config.toml
norm_place = "pre"
norm_eps = 1e-05
parallel_block = true
schedule = "wsd"
decay_shape = "linear"
train_tokens = 109300000
steps = 4517
Each number is 50 + 12 x the weight over the matrix's rms, rounded and kept within 0 to 99. Layers, rows and columns count from 0.

# v: layer 15 attention value, 64x64, rms 0.339, rows 43-63, columns 0-63
# o: layer 15 attention output (transposed), 64x64, rms 0.292, rows 43-63, columns 0-63
# up: layer 15 MLP up, 256x64, rms 0.226, rows 0-3, columns 0-63
# down: layer 15 MLP down (transposed), 256x64, rms 0.222, rows 0-2, columns 0-63
v43:48 54 53 44 46 59 56 46 61 49 55 40 49 57 47 50 44 47 51 43 35 57 56 49 50 57 46 53 42 55 48 45 48 49 42 56 56 44 48 46 51 60 44 54 60 57 62 39 55 62 56 53 53 48 51 57 58 51 49 44 47 56 57 57
o43:48 51 43 37 35 54 40 52 44 52 61 56 45 51 49 63 44 58 52 58 43 48 53 61 46 54 53 35 51 52 41 49 55 56 56 47 59 42 58 42 48 52 57 50 53 57 42 52 47 44 57 45 53 63 45 53 57 46 54 46 49 65 46 45
v44:53 47 43 54 47 51 49 52 42 49 59 40 40 55 45 56 66 61 50 43 51 46 47 48 41 47 54 46 59 54 45 56 55 56 56 47 46 54 43 42 55 51 58 47 45 49 47 56 38 46 52 52 43 54 39 57 59 47 47 50 35 38 55 48
o44:47 52 53 59 49 48 51 65 34 40 49 31 52 47 46 50 45 49 42 49 49 52 39 51 52 42 52 40 56 57 56 50 44 43 43 40 47 53 67 52 48 48 55 48 36 59 48 51 49 55 43 42 51 50 34 38 52 51 43 52 51 44 35 59
v45:57 55 52 48 47 59 58 45 59 72 57 45 41 54 50 58 55 54 50 48 56 46 55 46 47 46 60 60 59 52 53 49 56 64 48 59 54 48 58 42 55 49 54 51 56 62 44 53 48 44 48 63 58 49 44 54 49 47 52 66 61 44 50 53
o45:48 40 49 59 51 46 45 48 45 56 58 54 49 51 49 37 45 44 65 57 52 41 44 50 61 41 49 53 58 46 57 62 52 58 55 39 48 57 49 59 44 55 59 51 47 55 67 59 53 48 44 49 50 53 35 38 53 49 44 47 53 49 49 55
v46:46 47 46 50 52 46 51 51 52 39 53 45 63 43 52 39 53 43 49 39 41 57 49 56 59 42 48 52 54 47 47 49 53 53 48 54 53 53 52 44 51 66 49 52 47 42 39 33 48 50 55 49 51 49 55 51 51 52 41 54 55 48 49 40
o46:45 55 41 40 52 53 32 48 50 49 46 56 58 46 57 49 50 57 42 44 47 51 52 53 56 35 50 56 44 52 52 39 49 57 51 56 54 53 44 45 47 54 42 49 59 64 41 53 43 45 42 60 53 62 46 53 51 49 55 56 47 46 47 46
v47:56 58 62 54 50 42 47 54 51 41 51 43 59 50 45 38 41 45 43 42 50 38 58 41 52 52 52 50 61 48 51 50 54 55 54 64 47 56 64 54 48 40 57 47 48 56 53 58 63 50 60 52 46 65 51 49 53 47 49 48 45 55 54 44
o47:52 52 43 52 57 55 58 41 48 60 61 48 40 73 52 47 58 46 42 45 41 45 41 64 47 47 45 45 40 49 55 45 55 54 52 59 60 54 53 61 40 42 54 44 51 48 56 45 58 45 58 50 43 48 48 49 36 33 46 53 41 44 58 58
v48:62 53 51 55 53 42 67 48 55 49 53 52 49 59 54 52 57 54 41 53 63 58 41 62 59 44 33 50 55 42 54 50 40 47 50 46 58 50 40 49 38 49 42 45 56 54 56 63 42 55 56 56 47 54 46 52 47 57 46 48 37 58 45 46
o48:47 49 59 47 44 42 50 54 69 44 43 50 53 56 56 36 59 66 51 43 50 60 73 45 34 44 38 45 63 50 54 38 59 54 39 49 36 50 54 59 53 60 58 46 36 44 48 51 52 45 47 57 42 61 56 48 49 57 52 52 48 49 46 47
v49:54 43 56 53 56 45 45 45 45 58 55 44 48 50 51 55 55 60 39 48 61 47 48 41 52 64 48 58 50 50 57 48 47 54 52 43 54 59 53 44 55 59 46 51 45 39 54 52 47 47 41 52 48 52 45 53 51 47 41 35 48 60 52 63
o49:49 47 45 51 50 46 56 44 51 53 46 48 55 51 38 57 66 45 40 55 47 47 53 47 50 44 44 56 44 56 41 51 44 51 42 47 53 51 49 49 41 57 45 48 32 45 52 39 43 53 53 48 61 47 42 54 44 64 48 42 53 60 44 53
v50:51 58 47 63 31 46 46 52 60 69 56 49 56 61 49 55 48 52 58 53 57 46 46 50 55 47 58 58 52 37 50 64 56 41 48 33 46 39 32 40 41 58 45 60 58 52 46 52 47 62 45 47 62 58 55 61 46 54 52 37 47 46 52 50
o50:53 50 64 50 48 52 51 56 42 52 42 35 43 35 53 56 47 64 54 47 53 41 65 54 59 48 66 70 51 50 47 61 49 45 40 28 46 57 59 50 61 57 46 53 47 63 43 52 62 40 52 42 52 46 54 49 41 47 40 65 44 48 53 45
v51:59 47 52 56 48 62 59 45 35 55 42 59 45 63 47 47 36 50 46 46 35 45 53 55 48 53 38 45 47 49 48 38 58 48 55 62 51 50 53 44 49 56 49 50 55 47 50 58 47 43 57 47 56 49 57 55 57 50 39 55 51 45 54 47
o51:49 58 32 50 50 42 45 53 54 42 51 76 52 55 50 48 51 50 60 53 36 52 49 59 44 57 45 44 42 46 53 50 51 41 45 58 53 49 48 54 45 61 50 50 50 58 50 63 57 27 46 45 40 46 52 59 45 56 32 59 60 48 46 51
v52:50 47 49 57 55 42 49 48 50 48 46 52 56 38 53 44 56 48 46 62 49 50 48 43 39 52 47 53 37 65 48 46 51 50 52 51 52 50 37 47 66 53 54 48 58 51 40 44 61 55 56 55 47 47 50 60 53 39 44 53 48 51 53 59
o52:51 53 53 43 51 53 43 52 40 63 51 59 42 44 61 43 54 47 40 59 62 51 42 57 53 53 43 43 46 57 38 45 54 43 49 53 45 49 45 47 59 48 47 45 62 60 52 56 48 55 56 49 57 52 41 51 57 54 55 47 61 52 40 52
v53:51 59 40 39 44 43 52 47 40 48 54 53 49 49 51 37 47 47 45 46 40 51 53 52 61 57 37 44 46 55 51 58 59 59 46 47 42 43 32 41 44 59 45 61 43 45 45 55 60 53 48 60 55 39 48 48 47 48 47 46 57 47 54 57
o53:58 55 39 32 49 46 53 46 55 56 55 54 57 44 56 62 67 48 60 32 53 51 62 44 55 44 52 44 37 53 59 51 45 42 55 40 43 46 59 51 44 50 39 46 48 59 34 44 54 50 55 52 49 53 52 59 53 43 46 51 56 47 58 50
v54:53 46 66 42 48 48 45 58 49 51 52 44 54 41 52 49 62 39 54 41 40 45 54 53 58 50 54 59 48 42 45 50 56 40 49 59 46 44 48 45 50 46 54 47 50 44 47 25 61 43 39 44 33 53 71 58 46 70 41 37 52 51 32 46
o54:55 59 46 36 43 57 52 40 57 62 58 50 49 39 47 58 35 51 49 49 35 40 45 54 53 58 75 47 36 52 44 41 45 61 53 53 42 76 42 58 59 55 39 52 56 45 54 47 42 45 51 51 52 54 50 56 51 45 52 63 26 44 40 39
v55:50 52 42 54 38 47 67 44 58 43 58 49 45 63 45 61 51 47 47 55 63 45 38 46 43 48 46 50 45 50 46 49 73 35 55 54 63 43 46 53 57 54 39 63 38 51 55 52 47 47 53 59 57 48 52 50 52 56 54 55 45 52 63 53
o55:39 49 54 53 47 40 51 47 51 35 48 56 33 37 44 51 31 53 47 55 50 53 53 52 42 49 39 41 51 55 55 66 67 36 49 50 46 46 47 42 42 63 57 45 51 48 45 47 56 52 50 54 53 49 46 37 53 57 41 44 46 58 56 56
v56:53 57 47 40 52 42 55 53 51 55 52 44 47 60 47 40 48 70 49 48 64 42 53 57 45 52 49 40 54 54 50 58 51 49 55 53 62 50 57 55 55 46 51 52 47 50 43 54 38 54 56 57 53 32 68 58 68 39 53 57 50 44 44 53
o56:52 54 53 51 37 58 51 61 54 58 47 47 49 40 42 52 65 61 50 53 55 52 52 56 40 52 41 56 57 30 60 57 63 50 42 53 46 52 56 49 31 43 50 61 46 61 46 57 42 49 41 49 51 44 37 42 48 49 51 62 55 53 48 43
v57:43 36 37 52 38 62 55 51 54 58 52 46 58 46 47 60 44 48 50 41 44 58 46 37 56 57 44 42 34 54 43 48 59 44 39 50 55 53 51 47 50 56 51 44 51 55 50 50 57 46 48 53 50 55 49 40 40 52 57 43 49 57 53 50
o57:48 51 35 45 45 62 44 56 43 38 60 48 42 54 71 51 48 53 62 42 46 52 55 48 57 50 51 53 48 62 40 50 52 45 41 49 58 51 47 46 53 41 48 37 53 52 44 49 57 37 64 54 55 58 44 50 54 54 43 50 50 58 54 45
v58:43 50 37 53 59 45 50 51 46 59 43 53 53 29 45 42 51 53 54 31 47 42 45 39 50 52 39 45 56 45 46 47 48 52 57 47 48 65 40 40 39 60 42 53 39 37 52 40 42 46 37 46 65 52 50 49 55 50 40 48 35 55 43 57
o58:58 42 32 60 47 48 43 52 41 44 37 50 54 42 57 64 63 46 47 44 48 53 59 56 43 31 49 57 51 49 52 50 43 55 34 43 56 41 50 66 43 57 52 45 48 54 49 44 38 48 56 56 66 43 53 65 59 54 49 46 44 50 51 45
v59:44 40 38 57 49 70 51 47 60 53 50 57 47 50 49 46 51 47 46 63 42 46 65 40 47 55 58 60 58 59 49 46 59 45 53 48 61 49 55 50 43 56 49 51 44 51 60 57 38 37 51 53 49 55 43 57 51 43 44 39 57 50 40 49
o59:41 55 48 52 55 66 58 58 41 42 46 55 46 58 64 43 45 44 52 64 51 41 45 45 59 47 59 52 59 49 61 46 51 50 40 49 53 34 48 46 44 62 58 43 42 61 58 48 49 50 49 47 41 46 47 67 55 52 50 54 53 60 39 54
v60:42 58 49 45 52 32 58 60 52 52 49 60 52 45 56 59 59 37 49 54 44 51 49 48 42 36 47 41 47 44 46 55 51 56 42 51 59 41 58 47 54 46 64 52 63 48 46 53 60 39 46 51 38 44 43 43 35 36 46 57 55 54 50 61
o60:43 54 55 54 55 58 51 49 47 49 52 54 40 43 56 39 47 45 48 41 60 55 41 25 57 49 37 40 54 53 61 69 53 55 49 53 49 57 52 51 53 40 29 47 53 51 60 47 48 32 50 51 51 55 44 49 60 46 55 40 56 42 60 44
v61:59 48 49 47 45 58 57 53 64 50 63 41 53 47 52 55 47 50 50 45 49 50 54 48 48 56 43 46 49 40 53 64 57 47 60 57 54 46 48 58 55 46 54 51 55 46 33 54 57 53 43 52 54 42 45 49 52 46 42 50 54 55 46 58
o61:63 57 45 57 41 53 56 35 57 46 43 53 48 58 49 49 44 45 52 45 61 60 59 40 44 59 59 47 53 54 52 58 62 46 46 40 51 58 51 50 47 37 47 53 49 59 50 53 43 49 46 48 50 55 43 56 56 52 49 56 56 67 57 60
v62:40 48 51 48 51 39 54 47 59 53 57 53 55 37 60 42 65 50 46 40 44 50 40 51 49 59 62 51 45 50 54 59 44 56 50 56 56 39 57 49 53 49 60 38 38 52 50 36 49 53 53 43 62 64 53 54 54 59 47 49 47 52 39 56
o62:63 44 59 51 56 48 45 48 49 69 53 45 37 52 65 42 50 43 43 44 44 51 46 40 43 46 57 65 50 49 51 47 46 57 48 58 53 59 56 55 48 49 56 59 64 51 41 51 38 48 57 51 65 60 50 43 47 54 55 57 35 50 54 42
v63:60 59 52 46 45 50 48 57 61 58 56 54 64 45 51 56 44 44 54 54 51 65 53 57 43 56 45 59 47 59 47 50 52 46 43 52 44 45 55 46 54 45 49 53 47 59 34 39 70 53 50 48 41 65 54 57 54 52 54 43 57 37 55 50
o63:49 55 49 39 36 40 47 46 56 61 67 54 49 51 66 49 39 57 51 54 51 33 43 64 53 60 62 46 46 55 45 49 56 58 50 47 53 59 53 44 58 46 45 31 64 44 47 44 58 43 40 49 51 58 40 61 51 49 51 52 39 35 58 51
up0:48 47 34 46 45 41 74 62 49 48 55 46 46 57 55 74 65 70 28 33 71 45 57 46 65 66 38 39 56 46 53 54 54 53 45 59 47 56 52 67 57 63 38 44 54 43 36 50 58 47 38 72 60 59 47 57 51 34 57 53 58 71 43 45
down0:50 69 47 53 54 59 46 46 54 45 46 44 36 78 71 49 53 18 49 59 47 66 45 43 75 57 60 42 57 57 36 48 50 39 48 39 59 46 48 46 32 54 57 40 44 45 76 47 47 62 62 56 47 54 52 48 56 75 57 48 46 30 53 53
up1:34 48 43 44 46 52 39 39 59 42 63 42 40 46 36 47 56 33 74 53 51 62 54 58 65 54 69 46 52 54 56 23 65 68 35 54 67 44 63 52 47 51 41 40 38 64 51 59 41 58 45 42 58 65 53 48 51 71 57 34 53 51 65 37
down1:62 43 46 33 50 57 66 64 48 55 37 70 57 62 43 44 51 66 49 55 21 33 44 45 57 36 43 57 49 46 45 64 39 53 69 38 52 57 42 53 69 49 46 55 69 39 43 42 56 49 79 48 51 54 24 54 51 62 42 63 45 50 39 60
up2:53 51 48 74 65 73 26 45 57 59 61 39 75 67 64 50 42 53 55 51 39 54 83 51 54 49 63 72 72 47 44 38 66 33 55 51 59 44 71 35 61 40 44 45 57 40 41 58 22 68 44 44 33 37 58 41 56 63 52 38 58 68 51 55
down2:67 26 39 51 39 43 69 48 51 31 59 53 30 46 47 46 47 65 50 60 59 58 43 31 43 63 37 43 34 40 72 39 46 72 42 63 43 55 52 64 35 49 56 51 53 40 45 56 61 31 51 75 66 43 33 69 56 44 47 56 56 35 35 42
up3:56 36 61 49 55 34 54 52 54 51 43 34 49 55 64 49 59 53 60 47 43 56 45 19 78 59 50 68 68 68 44 56 56 72 42 45 64 67 43 70 53 51 49 28 50 36 57 51 35 49 48 56 59 23 41 58 28 51 49 39 46 62 45 46